{"num_hidden_layers": 19, "hidden_size": 128, "num_attention_heads": 2, "num_key_value_heads": 2, "head_dim": 64, "intermediate_size": 320, "vocab_size": 1024, "hidden_act": "swiglu", "norm": "rmsnorm", "norm_place": "pre", "norm_eps": 1e-06, "positions": "rope", "rope_theta": 10000.0, "rope_fraction": 0.5, "qk_norm": false, "attn_scale": 0.125, "bias": "none", "tie_word_embeddings": false, "parallel_block": false, "init": "orth", "init_std_qkv": 0.0438, "init_std_o": 0.0544, "init_std_up": 0.0627, "init_std_down": 0.0627, "optimizer": "soap_variant", "learning_rate": 0.00798, "weight_decay": 0.0, "lr_head": 0.00782, "max_grad_norm": 1.0, "warmup_steps": 200, "schedule": "wsd", "decay_fraction": 1.0, "decay_shape": "linear", "final_lr_fraction": 0.0, "batch_tokens": 32768, "max_seq_len": 384, "doc_mask": true, "train_tokens": 137300000, "max_steps": 4191, "dataset": "wikipedia_en"}
Each number is 500 + 50 x the weight over its row's rms, rounded and kept within 0 to 999. Layers, rows and columns count from 0. Numbers have three digits each. The size before them is the row's rms in percent of the matrix's.

# down: layer 12 MLP down (transposed), 320x128, rms 0.0627, rows 51-85, columns 0-127
# gate: layer 12 MLP gate, 320x128, rms 0.0626, rows 52-86, columns 0-127
# up: layer 12 MLP up, 320x128, rms 0.0628, rows 52-86, columns 0-127
down51 098:484557482535494485362442468416444523551529513581460465548492519558479574529451460496470539472520533496533488380471494505535483492394492501435580494564525567532459480464523580467450575385481427420446490507394486469484490493481470458553501504447547475560481404486526517498488557419430460534496459432408463424481584413445533548470487499525591441436516527506478520556441558517565383489523
gate52 101:462462509518479574483468470523462447538487492520522394485471525608453513465559510513552428486521507595546461480473448522382467461465454513504445501491377486523492526532452474408391530556539452466461547497525567553472539468566452542492454502459500526463498581390487513560463468557467598544524433477532543530421457435585535509443436366531533532450473461459444380528441490404500541460471
up52 103:560417540565520567436535536440603444582406482439523496512513532406493524494436506469549525476487498421466516572488467448455490538465517548488404539489483460520514392535520448562560488445550453434507531619446558469527555518566551443542516544432504417539466502456536497489577514393445509534497460510500484558429538570469512398491424464536521577514488556469452550483547516466360515569476
down52 104:474520490480514589461432418485518445547542453463618456543423566475551463567512449463523411547522455542503471535517422564529467528496423552535565545509442528466550574516447536477472495463535441564474520470582494544409550588462477489420489468415580523500509618427472528458427462552477580520564460465533584542517493493451469428456411385533504512445546440441460441465483491448445494525455
gate53 086:460527483603532518411456512463499503559567478517453496475514495549463484509509422460493572539565561507488488545534629530543503494485546452494509392480619568562531517460475531551586507429461481478535547522542575532495538478532494477587454432498546571504433421471532494555511537527420526453625517480494488558444551393643451416511480491488481570491508571462570482461430511491557553403502
up53 093:393506484459546447555513496528445583446523571447481553462438466404465439498524546514499443499496508580535537508503448416449544452490467460480476648517443462438509480617447467522468574561510556480511483570530495519511533491556480482479444530444469534442525491537469483473470583511580514556432470485498463451579528577424551610537450522455549440359519499524537546501631463435520509541450
down53 091:482504447555594519619449513489438489399467539536381530502490414551477493494506464514495454513558467557535586524602563476423493398472463519540459524514492471430458578522518492517539502505502451462396424509542481519498552485509440444491495461410485570421503526535493583532552508490466420469553463500527451576523513546599532542581512546487572427513508466565480545478605565585527520563399
gate54 088:465460456546501450453525535571522525515487443513516493532468525488431558589489477497591477539479569527432368554574518488515499551589482502561524502468465388417505513428486520539488493591491490490488500502484506599529492535508540537572424530436606542492487507532442444503499446501636507495536521508482509463550477479555485557509463506564450456521530480395643595559478429426499421619459
up54 098:480503525563478441487414526554480457579551461450472507481565480468421525537472501485557468609494542555503443491550494501522515539436555552476439494449466462455497457478422493426504477603533450523569467532447451543548476525518509554532448537354529569431458529569434524443525357530450428553584497471536509502579547519544453476507432455603486496531534454425591537445415428443531525549526
down54 095:446548527439485552462532550443417563583428541471529448476483466528497506473562488595461522407533404489535494634428486530460523495584484510528428435579521501493443474542496490446531472462460571520467534524501449460430510490496579377469511434561417481492530498439576558502495460490424491415453499483554523612512433454521620500543481602491511515474484530606430535509505572499561506468526
gate55 095:376391509467428540459487479545473549484488456479602537479524499518418585458435520492510485455451425489530540520536482522538499504455464504572582526478505496592508464479498491529419563538489508437601511517463532555501551526470488537526453579454553534454433561521433582547532595462512426457519512480378439437518472452559482513542481470478544545527394597503479477471510382400520481511381
up55 098:464458561527453546415536431584543544454428564452529511513489461548474540455401563549490432453554537548427534554531451456592623492550547500433457530508485560534484524517489361555530541450581454486478565482467495525492497463513437570509449533502455449497447499504473477552435614447538538504556427525440372553492593501466514559483423457434535483507493490486474539583522503443475410530479
down55 095:530473501532361444546507474456583469564518498398528351478380561403493554565409543491509471525540481466566441408540515484511547519447492502440516455506424503540584502561526486557566404487556488514458483476555414450502522564533496478512570504479565505429537488521457461504518529384480456515439497565537498477514471508448557452579585479576511533525495485466401503483524453540590515488532
gate56 100:536528527466546369505483491449544445454469499501494569508554539505448473535435545489558465529471542518538479537467541545504490451400520396530494445476475605564526455469579480466484490523430351537469518606449529531494448437533449487409434554455484561557551513482516555453584472565568622574551487528455442474526497461547493512636418498569552462455556472462490516494477539541542497545548
up56 095:455444491498426525585496503527502515579546472454479518484535449533476552398532545471508479512457476528530433544483545579510531559574498512453556506514529485436456592525550578491525440481450488540481559399465567394523413542591425605506516493459540468424492511504378540398469485483541461405531569496436493464555505475584518541423488484503526457505480509551629568435589458563523562490505
down56 097:573550453600504497454441580469508520538459506498586574425502458559409473557589494512518430516453471459495487469525475446411482521449536467440541450574550563510520493394551499503478435487477426459518563525472607517482480529476435460525499567434468470514506561530475523572503607441570650524545390514531486552449472509500542474423501442494539479481550502500539470543418484406586456545453
gate57 112:548541501473508492491455490589556596520548417455454620503561500478559555496475496565532499522524501500469523394469518454504481532500447450539530468584514525528527501374620539440445546440388516441538475473624511388555439490460586542547511470509453528484507534556465400488438493460546486439538532461514509531591521442529502498451491439554469487523496537455545441540549463436552385572501
up57 101:524463580522499474545469422506427497526468397455406480582515528448519465556481438424494473487414490437515466523491562468464429640535457573560494496436546499564419559527427541514505442516492529568524511536574510488481460551470544541516505509462490528428474506456503431413529444463456455427513455409663383524508487471519449450518505512607504499408550521546458471459521483518428518521442
down57 105:567511431435565544434487468566524532475462459411506586504524405418518468498590536498455512485450454466463499475471472421486459398518379458557530488567513464489452571530587495494512486512404493506587433489543546402582461506435536509508460498502482509457486567508401455480471418439612418458562562456428505506481460489503483506504481476594449488518542509485617437511537419442538504563490
gate58 102:496600506530470555565572520542443467504572511592417615439540485465521504520533497525533562465566511516495479434519491511382408530446405432505474525498403567556560528496468505461450496553623505472496541558472581435529416505496557511519482520511507460469629446412532574486560496409504488403449475490530454467483540514436594567457473475498381509524478461474483516531501509456497504472563
up58 099:557509535471625552483469509447498533592464515508433574525445565372445544495472467494481458444434540491451560399410496493489512447513580385527364409535540489501519527405491454527469400478547504586534479575430454488505615468502474499519527541544537500486480429583522534444420503485456425509491496490459461450495493460576510483544457525449419487539518549496553489544503465581487446451503
down58 098:487514516509552552456527490550449459512455527539482510532465534512477483537561506536485525553532540502434463463400462450471480467565428430484505513594475471546513619542539438449462507514399549488567528559408567485505514460559528487394398469545549524494465473536476432540562551472424594514458449483489538474422482442530492445484461478603517628505575393507495427500424564642469514497539
gate59 105:574482492481501464506544534550482484542469506548457542439483502643488445559567507523438495468542560466451498455519513508575498461537581479516461478509426496524377476493572438463566456429494478516463545440485500429566459349524554460537523581435470479454557552435452520412457524460491530536513575512464476547519533502496447343551469602430508471413468528508519527398468554564481474559465
up59 106:488441512451512574412536464510560541421465523560531470486531443573536463567499365438436442469469506441495500473444561413539418495433469528536511551442510466487579439576462442454431483568441483557487553460400496444495454515504465553546508562478410509523501464468580446503501594543470482483502509475526426520434546489441495511574542547508448460526477476542354521590516501533604427541453
down59 102:577472565489524538494567479499558527609558541489525543462575406554645468437527505565547487512432494400521485461522538418499482547538370496537502388466462482427520536496427478474542469520511522481464427533494618435450560545523457420511566440462490492459492464455496451573548500457491502513510525390561438586456531499560528511482428567467571426506503474525488489509552443512551456571467
gate60 097:472520586423537584463498469439412448448400444544567519533509514517396489579498437501542413428478556469498584583538549497570516453492486525547581618477491458482413490539528548502529502509554461518557543552513430509588447443492497478578495473439419483454460582477496511433442513537573487549567463441409536490519510473464415490624495425470534462439470438500521469439501473533536447478478
up60 100:503528486515507498518522543552602537632546526595375500499559514395508495525495527489559508498535566534501500446483486546424411519532566507574437497484521479510498468412574516511519466548489561563449456494471451457420538599452563544448451573531481513569478476452454563547485527517465570467454555569406424502432445566547522431472481443532616469564523499414600486517460511551522530509434
down60 102:493503565533550525527529586486536485538541464590548458551467581527435517535467500475539459510448493543505519454488466528526376552454535571592482524451507449472516417445523540472567516451512475500576468535516391454532512589536520493520596552408441368556606565573428561432510577504600567476502465548489417523459443575553436499505545434445566478457502518525490497498550425527480513475486
gate61 085:503499609579515451478539492462479534613429558506506527521503475564424530440513553422524561439454506514467438454551433562423517645444522478523456453494501495568549419422566564490588433530537427548441487511527486460545571496485595463506433485609476476422477509509530514501465573502424535499504557387580499569443603508478531471478543494501500507531549539545408440454501459487508486491513
up61 091:477520426359486504534466528424553470513349480503525548494473499547511514484442500442481507430540516495469393443582502545475418500458460461479477495447419453500500483485587595606516560555488483496454521575564480485422516552531543443554423476514531506571523529517447618532468544474535541607541546501535493535382540550620579501492543554456451490538473545472540463471518493463544468437506
down61 093:526500360386471478568474461492488538439500445525478542541559513419570559537491482517449499459563590438490533632441583541529547365538502522500506472538448461484468617476493539552520513459449480518462466526473485472394419514424473538494467504587419511401511500419403550455517522474589449511507487521428512429464512452509523495476485596451489503488437533460489423524514478553519467484440
gate62 097:464428526480558525469476518464512452492519400518460525548534457459517389517416615467566472565547478603597496438439492472506439489437473482505496378514489483476502429558428490492515550426478382561500454520415477469493486532562448465514480519440444493522496537585522484502451472512607491470447512518370512446619428499487512448528600478497509581471512476465525463491494398424544486545526
up62 098:521489447481558451490453545578494479470462430619443390545557435431524489542453575468539512505508471558512547487418483548465405530511447536500470529512483405519471499613570505469470571547483327527473453554568530469492449521473486508409508594438450500460456569550579520527529499573576536470457500549441456484539412541488558518574491500511525506576501508431485496518463544431530501433424
down62 103:529497504445506523499572432454470458527544481520489508394463461527558574555534425474487477551439550468491506388484411431458503525471617583480489523544469467540469487436467468548524589547564514542482629524485477512513447442488543600473499457497522559548540604492535520504560422522516501604541469520552514468431517360446445493480471554489524594596510433609467492543509448445475455484526
gate63 101:544449461477424562459464557592600484503496388477467545443518514498546443463443531543512543527456432530598490480493516640482510439525539506495585520470528568555495476475549586448529542459490497464491516453628531493506431488505464567510579478585475464533581546473481561503525555456526426454411512465536435618609486453505495439560462477569494471480554448530500597447518581468479448482513
up63 101:576402457478583565451468448463541478497450539495445495562479533451499583391510522525490542506521519533470498598421429485507499455568517484519605509451480500490526531554547505502524507543519613399517566490588447517370518490466422427555505537479499512513526462451474413577496481452381455448486519505579480561469534549566527435494500449456525483377463579426620477534476499483499485519512
down63 104:525475404507469504529340440535475493469421466494472485551443573462538571450580500525519548478509566504470527492471547511451480360570486556395491475523458484523417554531481471550505516509438470406561550479593468518491508552419555472538529511496467496501502484439505487469422584476450494487546377476507512552496595488553565490435621462492433441371459587476472512490477472509465513509536
gate64 105:511497456501493475545523480490513503487427485484460528425597483474481555439530465587537449444434579541555601575430541455438468525546598457556480545443511482496469492518435432490558437507408520418519549481497512476430472494551557448451436496453549475479498521452342505355412530421491516548412431530560507530515451434477446419492414450525561470536472471549502474529522593524519473510511
up64 108:475449579404459540500483530435484517459468493526427398447483566484530524487530369532534510528461501485489601506434571421447518417489547485524455514471536389578473446475532514535508456500530571374544498510467536523524514530553543549434539445527405526590499462519450402531499542565431569545541439514532483515486481570486510434591567515533536540571530539607432450520488564480453549510571
down64 106:375461450526519499529538404389564358502461448432482516542501503504451490489515435468489555540479495471539549580475492476525453446449482518537473494437528386530457502444515409485482555565558573493438400553479484496444599500503429492486446529564411505559573507514465420452542425501511474505523519530484409495482481476461441454488566540625509560572537464571433454442531557472540513505546
gate65 091:548548528453576479399518554489517489501476437470480560465408576526555499553591460447551448557492478486458464506580541560547449505514472457562504530556483542504525594500407563506524567515398419535538425498452567547483466461645481512468440455569498490497508521495393535604601477467581488518496595557483478507411491537531511447483507516529553455505543520540565485489434457442550420460435
up65 094:547597543519459446457430556509565454535465556503545522463464502424535537571538494457515466534437520507502503477551401530489507456501478552517467494528491589354448517487438394316542483485533458671517539504498502462643483452586500455497539488508514468528484494473451509461564482401492417487457521472463502494526470524488483567493505476522565554477539482504551508571548442484439469429549
down65 092:423461461508468570588539506527547521425553490461512528596407473572417499536476577571512516496623527487570497512443552428524528527509445487546483519471466453484459470490537409588477642511460530499556553527543441485480546545511558544466440513499515537494576474471520464371432538506519526421440509448500478499538446494458490551545542443519450440513485441434454501405582481368498417539503
gate66 106:423485484444441490495529526571514510530509542584584481447555473453518510572417635501521440490573480498485527564462482501494488515445389449476548539588521463514518539535579507559533423624458507455467487523539429510564459364566487537531471479531481532478538490494519489497583518389471563461485545418509489521513607552589506456515526447507441418508485480520477419482433473453615448530455
up66 095:503530476506488543542529543473421536531496523510396550461427510552364439501562460515576446477568536453587492543505506516478537425589519579592486536516514439532532414455538530517574589559572535460463538530530543444489603571540407488519492506547492583545536468536419475436503485560541530582539500528460582449586529528507418504528555513469458498502552525483483609503605541513502423549528
down66 100:509424463561449506468553529469508511586504461555529473472437450450519466438467507482437517532521448528542431369486494576486548513476472534479532437436462517573511400615457518490375521445540413535535493419531550520495508496479630553493493451461538595448501507554508486550377456538554490530504460517457571505442469397475497535542523403521514534479482443493536573581442556521502592426520
gate67 095:475523520565487570535480486524487501497504487530478477611548540455573444500386524474461434487476493473474503539430498473468487478507570488422530476507530592435588555457604521471361536525470440531500516552511431456574493550595478351524542576567499547547482506468539544420487472552431393480497510474413413518499587567465499499420421493445497420449494490474498437475482538440473553483462
up67 096:540504537486553484459537531515463508518508418495478506601505495581538484440535507497425603478476427509576434478448553620456511415561476467503499374522536457465559506399471507489438621463429424621596573502522508483502454503509520505505532505603470491535395519499498491523469563559519528526473581471441473448498525518558527556403497523540535425446545465527485499389536526554461438478547
down67 102:489516512458562533545498459537481472486499422528410427488585479451512456432450545535454560540463462475548405501475564510447561541521464537470606478438540426585465506504464571527440474516498480471546465546513580568437593521530450601462453554542491487545483494468551486584496448576497514479433520510521335459468499567529584528434438553565575445422528490539540371518502518554506505450514
gate68 093:479519496553532446465576608530546507511578431525490535516464484586523474544563491504572405380405514487559583477533504517500424459558514511540522489480458545530542565506541467422453448492554524475455550456524515466552435530564527506478513493462560456552447511423534585434568556431452501567575518583550475528459473501496435470544447582506480533486397378574504555535497531475598487403554
up68 094:502506434432510489519454427560487440543564487488442470431632519548380458505411607532485465493549551491550454507464556500597495475467562617574461537409560464438484544419525572551522490495592599547475533553530434595504458483474508509430445543519426474501505511510448534522526570460508397536574544574528560506521537466556467497517492507468462524553472456474560436450459560556482476504516
down68 098:472590563477435467532571532525573482509478426484457447484439488615603580534513547553517407534555502498466562453491469424535362461446555504429526432419525477398541481502603511466529487436478503395560533444447524513512418463499551470562559439534428462561512504476571497524520547476515488451489479586434540498466464558442537602493421519540571512479454429510502551521453458523482500525488
gate69 107:509476547513424433508498457474523431534444475416554451551538549499453494483500541516574495376445446420413599502431438560424527480494521548507598540536556537490431527552538422411491599571523512416422490600480483485488549506496459464439513525436465525495447425417529495509440548504512552499574551471533476474489544634543611481548413485524460496505585493538442468487485541471493543476490
up69 104:426523424582590533508455555597452503442454466502485554476484503474432504433504491557426490521426504473517558504468418478477454503550451404483481536430518487532385479490508482538561476594552516565439507526539629546452547543422524465454484489506562505391540566475546543519589572510546537478441528447484452397599512514550431509551447505417426480531448559495497517499425454513493588456494
down69 103:471470495466444551478424579514499512530501391508557444504489376498510434471505538481484536524496504530576454517477576444426551446404454503569536526496406438476501431543474537423484443555471494564441379585518498539529445541586428440433501502387645464427495490540528522473471507508463516460474506536565510516558460492428572551508468547477510419562505406498476455575509538504488463560447
gate70 093:472461559523576549456447420452518524485449582525395551441430480422471504482471439540459500528430493597603452515519528397549505465488407487432504514587563477502476481439513467562520437521539487496531477441565536589461479447480505547551403524406518470447509564452520578577537521520575553500540524483443472507458522414524459523477612552493466545515418553482612551498491455417464540484459
up70 095:370499427554468491466459523394504515457452564514503572442520577523506546595547457485505539478421445494453444472609620506513453570434441526420567517485484531577453489507466440485526554536479544468465517565488447517446571479458528600468492479434504492516533497465448539546516461531577460457467517571422538434470492446510454475568532548446466481544516469483471513330525576565526436548515
down70 100:523530508516510408438484493503439502517539578498512483485435516398462526485622499513588509588495365558521450547565463472517406521435490479507570479554478490501529530459506521576532536430558569516507503458456429500497452458491501524477476507402508522449565511495468452513596499475573474557454494528471588420470548440475482632454444544479520551509441453479519496433507598394536446591605
gate71 093:501570418486510519450565656559541486441558424458408439467502483475545567507409620519576524553547543490533469463501479479525443460532568540544531503487522455512510484494461497513497423470506535514520521579413517407457476532489499468454573509423423503571571489417430455498443513537502574477516522494515571546484540513398488545530456565555511553519498503406567622483470496561399530554528
up71 091:462477594462577517585593523421453437461581550568485528480513590470566510527546512439524539508586473583516554522557433572477423453497486494497511438473569447514525547464432481551554464491489496573378403486453475539557500519480492539512469516555436481456446502486409445525551533514524552483430514388591450526491507553565588433549445468533535458457459436531546526479501451571441409492529
down71 094:504531524497503490525439553502491518393481534440553536568519486480423478545447491509573514427504584611561566425440408435577518562362472558524613509445495498514515568560473423388552462475503513530487478456464574468510460489509536500465506513515490530543472489430444436490501460446617485473414477501495488498473457417388607556514542517453476425497493471563451458521541408541466517494526
gate72 101:489560563492531408553428518459444503496511438494472440488483488463453478455631392509474391529430495516430488411522583451502459484498544428450523515545467572498464561527552455500591474499505540491466466542486629479593449557491609509444490547490459530484495556479507525418504499607494540404497475425502416521393474449575469519585540497463574542505534488523440488529554460478492494410524
up72 105:499512395546496434529487501536532471500471454496449460454514448466480540522523557543517606503442443430571549401508505543452446536569451549526540450561572528473486467482517511556497517498486529500419425454420445571469532448489463475444478482549513407558473520442558432470495560550437550398485538551515475395509541542373480450471426473582484460500495432609451533367517579487537487575485
down72 109:525448392437358405457561466541562485498601459477495474461516448495528529520477530562470571467476485532529489552564509510454476519620574498480485453467495518488464490537522524498499494426525438506473489432489405458451486582577518510523508527479489439537441443459556396536525460474408530574467535467420525480511527585410513494474577546502614460487474482438585524496492605559440603560496
gate73 085:622585453537461523548582541550554491507551589563473574521498437545530565517527546531569545481434391499447414421465515495571529415460471489492542499479493538554562441476556538434456576506534426470482489493532470467596499489414526476396519488482462435481577491529477436465513491572522435514446505536382450489461466525572478474489510483504514437519434520434551445527546403547555445398489
up73 088:525465522535553458541535521544497477454402594498587477485529415490450529581540445552534519561576529498475426448451608567564508438419557441497548580460461457519494424522547528572523448495543488488523559501478486559434475479501511485423441569450434495478468425490453531470514536600531548512470462482446407447461494450519501511414500586428461448596446553462405485462523552635524514530483
down73 095:477507393516434392559447550562414567543486416507494499475458520524542422405503485466464490481533480509522479490481442471531595473483441568539456491496575466611576366600563533487538483440535536528577505493528521492473425529522522579492580562519532521586463534493498560424492525450468516566445496505463501472563497476491516492550554447580512548437633517460372520503573513478457476486497
gate74 098:483462482412501504544467512467516443527504518469548568536466501610570461553507522559563525521508631548571458454545503472503519362520447504595466535497617561435420570481503497468594561452477467593523524532507493510524508445478458576524497505603425430400477608559422511501511581479586586470456432501538458459537427540514512520558475474506438507451497559470489548472528514477528468462539
up74 103:417667547472457417478542531495499583536544470523502538529535486465512571472514513554485426569543468451457477526571459502412505465557537497613544526499484520515506485551504561543427461397476481487436586414453466547501557541553586509552391437499530472501492486463497466525467569499444479555500518520399500510448535431585573537567528490483438462397493625440513534478446501500561482520551
down74 100:536431547457481575475466455512493445472506460459497471476533575515516562518530545547482426540476535485590520527506636475470520469564462461474498473537456527435489542406496411500589512481512472600501502466514482549379588539494465423570535391475576483505488445550532577436497473473514473404503504529562464465582479548576428545509485404487503430410461566382486483479572440543430466540481
gate75 090:346585521510557508545446452506472465507486473542517464528540599505445513463442557440434532559474503600498529588505427467503495363495589464595471471459512487544500524450391594532461576472480529436526510537555504566453525530422533496479505509511442473448531530575495489544476521529464531561529529591556477486549534582540514497535421425539518445482482591489486470582578557511476607464520
up75 095:543532458464466506489508521517560545420479553535519553491592518458509463576558430542617454483477421449440513526487517577465525551482459476494472574460539529470516536561541494529526381542485519510549542583479534481505446417502520585530427464422597497528439455487468500448563546403549533482496440479507521478479541480592539502570554610503434555479517456461468575476439445423641397539529
down75 097:476558423447593509475540436562472492430554462490523446531516573366499525540525458563482382520435451622447539571523489464506527431505516486600443553488560550504476477528529598483567482505476435448554498528493395431446561388477490559465479499520528540473583507471454519543435542448578514475516463527466476475507603597561621506521498465466516501503481534502437466497449582486481520478461
gate76 102:531555500488509526512465409542460489513502506491490549475440402459435484549421554540499476410502508557524462505457532496547491450521450502547576429487488492488449545460417587475424476514504459540490526582598535459438528398480489512594623458541490530472448476542477536469395490515523415488486579446601508502516423481457580547545435583544518498467461319502502504443485529468575561502455
up76 110:509521526443491487462455515599509496620578493510495497442593368594452474577444573412452544538544622487545482588594516514501592487556445504391560450530482421490490518469421539559376448505517424522411511456510469518573490471476472502536440480494484558526509445472514493527594432565564495485483483506487496474469511463491574457499620523518504500508530501493504460548465537555476500478433
down76 108:494453482485450530524526583551545497471596473393536526444421546596419424486514444513497601478491485535596565591505499454418461504527432516438357457504525565462503532580496556552563475498453405501421589525484566507505547523499430518527459509479502527520502527472528537525418461539572453509515532581497496538493532518407557532583579619539500539461469498518515466524564521537433529502575
gate77 097:550476570533505517460445530532459504577520522443515454465519416643411535509604513490528541459557569463460520461516464529527503499480408563455530518529515466581406482452473520506597466495549489461475596479546493558491536543520527486520421515493531499631432476426530405401537560526476516478480386459424390538623526470482482496512579526486547488441551492461484468542585513483515437472470
up77 093:489552456552524498458511492509500559507471587514509534463543472553562506504632512597473528504560505413480505423609423478443517531465576456484493446493588462441476472391463581544495568521522453553535502535506515521465548511588496492484467483570517429572470494477554546503430532479519525431545523538490376512512316523477457515482508446522456434523521473514438496471435533547530365419471
down77 092:467547513562447652538533508475510520527510497520444587555414581460569502546577439574492528486521578485557564472464551575473513450527523511525461509452560535513487465442528469493533521519535479433402554570469527519488523455491372463511506544521548515522491489541469659492421510437583444535577475510541621534485485519451556537432560430492460458506475514568460597498580412489500494480463
gate78 110:404525470558535482535479439499555560498458459464457503449514585452449466511542438559439527468527500510450411516493514576496492531462570518529435563485490445477536526551505443594445536506429543508481613581581467422521498538597544530454575426558502483461534625495548559498574525579566546575449450541526494457499517480499488355546553491535557508480449483470454514477557449390441477434546
up78 113:505515507569504499472495568467543489575591554521498492497493479513396492515575566440388463447516464491542518461436433476486440466573515565500532484573511545537502500478543545503486480613523531500554571455583472494458531549581574525465462524495461535449406489549581600434440474602513481543580510528582575560464478370445539433408458510474569518472568460433478407486450525538459491505467
down78 104:431519494544475432467483532468505496563553454456541400448513460510528513470589562539590417527476510521485529438519446463475442454458334534495488519450487554481525474450509588508544593525472524464470445438516566446569463544524515552459536521448571483527543436547580515501544507600579513512580478485558524534523587423483513470470506501630469456552464457487541547437486529602429391451537
gate79 095:490492482431477586506448497549557447496563572533488433519497414469552480618512486568491407540535459484447463499551521525474476514519520481431519496491456456582475507507503504474496497478578518470633465483590480449465441537351560488572460527471510518515510468498561529512560529495504467564435524419533509492541405548421620508608505492448434469441429523513431510568585522393552508436560
up79 095:490517528507473452496496479508481484494444464391452486527470440480551498536428499526631513522483507540448581442515508540496539495538486419464466468518453466625440453473483465571452519497571541494629455527465496493441424495461496518476535525483585587553522483505517499478534581476475412456402425452473562506436441480404515462590472440536504396519467438429458563498513476445431340467547
down79 096:499635479493445486417470567488522471491636482450470507563438564466459535424512579484510502545503606464497555506446512531538388527456489582502486553495497456506477482456508451451558568423496477531458542443503463558523523479458446439433506544522427517511559570597477515450506451460568456608605548539503577483416566535515500522497391570452489530499527498460554541474500555473414517594477
gate80 092:429466497481498562476496472489476395503439583531531474440539477467410419501555443519419409472517459445430468416500530525478408462471462481500511511501423531428505544532559432447539423565472561515415471536615487450590518573604507519455432509487517423415481568565491476586561544595570500462503493535524463480533533535474517431511493462501457505508473597430569519456513531532508455449600
up80 089:442551534592464483386543436503510409415494554564535469450486542536472476468498546554474489537490470489484489425508522607472449483579450533475483503535415530456499522487575523538563491488484510560460540529688569448573539535484470488452404507373506510532545556565584457484547496537549404409516491442551445531550512533474492425519484470475427516462535496442554476407499507444477520570512
down80 095:542486512366484479418453548513541555400527439482555446495462499445505507490492540509583566502541600492424596467495528438507543533487523525470587468512517490485457450534466539551494548431533503453478500474515582482476517470461631487508616559479557480482471528556521423361502473537434531550462503489410522531527491545505487471498582501525538543510526524516505544377466547550441486635384
gate81 109:537518466512575513482523526480569407530501499484460512562561524398480462515452509475431433596582571602502454551484522477507473520424521517543500485524522540445477608516503648471548519458497435466545483509407459526502441435442520421512452461489486430575408458423452520533493520456484483573532466489405403460467492585502449567559542424499495467479520512436488512586498374530503580469471
up81 100:484583448431460450555616514431450538452580487487514522457479508548454585590521515482513490411527581498401564496553606500549487497498537492421509562557584566390529522419538536479550435556454448523497494500505486545530543476533424503568482454537513595497579515446470433495559576511508523530548520418482505488595510552503454494542501443509453551500497482523485527481530526554473412623612
down81 101:545550474481470498501517499560543570449505482503498457486537462553538470546499588429583501486499471535528524534544579496531533486483564561518451497432522554488425420487543463547611499518483536509393565448563370541561493538590449423486524402486494488534509453476457508513413474529504379449409536504443438451471513580481445473515447615549490433485373440460532531459528462512476521610465
gate82 108:552400538588473518479501430579492575581600553495476483514578531527521466509445499452567460455515521394410469491517521507457433538595450469557480569506555498444581490471535537562506471577495512440590414494510581486545433513508507438381497508408495432568540539537450443462505540527583534468535582517465520534452472510505558512518484487499580421598596545435486524480456560472499452519522
up82 105:478548575480538474536536461580545573540528442531485420510383455508522497505548456494475458511620538512432388533487447450433624452509487463485555529552552519476573488490409427484500486488484507449519539544576588438489523476593495649458508549529510484485547557511412605474478418445516427447480481584443486490435505578470506469532504491550602562443540499531487443538510523513472540492485
down82 103:526553435583388533557454478518472510524507526427453476494525415510554488541527475450449472525511445605499587374428521511484572447501491473473413444544367524424491498493497636554429570527474509496490507507391585495524463577588557503501476442497503589457486492536380588526463502403590421459538523458478514511484456505525507554546464543464525450523472504494539471512469456508522525477518
gate83 096:486477370445512535512551414582485482469532512552452499475544470585536562577561565465475566452499501519512459450583502498572493446570491399547491425532461555477501547493581568533508524487534485486493447512419477354535446520405457565545447490549417548492502461438523522548432551487520492581521501500526521484490517543505542446485462364532382528431516504500400493593509489496473539432557
up83 094:481527596410527482526549528464548562497504548514489547531498569491503495568503559434613477535451555436550494547540410581471545439563514423445538514511535534566501355472467511624501546435452489580442468430498546494393549482537519446490445554569429503499459511427484608547482497443546439458493522502438408477492525495551502419470517465456532512449491490504431409530499437500584444485481
down83 098:508496500530499547450488469454443492532474501520363496426475535466502539522496544486483514518492565558667510508515523416511532470519579474536511497434530629523616594456471511455581498495502532557522431620584412478480365543501536456513562509476493596552433479459534452513525575527512476503466512409464505500519437425526509397444479472492463532484479551529471522457436506540588429512498
gate84 086:475454499537602524438482520529425479483461491469543519535439541485446460480476526537515525480558477535438508513490496485506479538501448535537516474513457523466432446564413567435432546403466498481430449469475507475492517572473506457468602433523561489494596468381567401506524470444571559566409569391473386511478571537424531524504470552527535520505398509414505496427494617579430522447520
up84 084:505496457434414443507496434557532524397438501510484471632559472510491508469417480516576487537450495502460438522556538556531526513494532430459601536544488595517528500441468500397475494517480543516482457564414499481419461419474499475435475563498459488529525449473405481523354464485575483466482513581467514514496537411489486519451543468486553453531490473395371568466525544611537536545556
down84 091:505468498530507526497491577414481441494461423384404487468524499403470500448458452624510565472563506550535554435424402463494375603570505502525502418492498481491461459515551499559504466540522562514455482448537522527523522477492533500584566497507507428470479551431487434537486456468451430588560511447482528504446537506417489461510537590446524507537455564523567501393540469595404432512490
gate85 093:510577536529523555471512550503461494606484440550454525507451512509522549529452501494538624475508574439518465520608604576525466500419482475414527475560538477524502507457511477592484449533493418571456562512460457446531516469533451502488551534604545561498524485391493453434512548564507592577482509414557526561481501515469476445496415546448548484523445508532382445523540488550418426419585
up85 093:404567453527513503470565557465432436498414507509479537484486522434541536563473456485564534430453553449494413493515558513500567529439583457455488469449517574498533494499494480615521506458462487553521541479437470498546472542521389581643457600592497515440572524512572457548424528516404518474513435455444474521500465472376581437458445511567482556517431434486535434508530500475533458467508
down85 098:477486511389556469483521478458476412437460586495524559514473518497547511556390345440433446460467576569477427476442468533497544540520474419527497542553557478569532571460492540474536491480467409469510513547516522466476512631463526470522526455471487576482490463540485535467538404530455423545481420562444440483484578542518527476580485525476443547492487463552623390509429465454536452537479
gate86 096:501474447529444460558530582520504433564460506539500459480500526556473484439465458371467539470450498440527518445537462492636497497461541454458491529474549523530566493552569471455470514414452481477511481500560550486589497498482542612469413551518502486526505551457535551453523482465548373370432459485576494465459493471524450438561463553621520500544549516491535412412556486581471418409466
up86 100:480490487531482616616509524525443582469447508548434538511509571553462506506537550433484578427625529560474497478481438535494477505611524569505542466512521589530471580512572463458494533528505525484569429498507531487461376609483481464473423572435523484553475482584503480529423584449435484550566550468453546433492578572473427483541482495550432459510485540428421457445490546545481505527469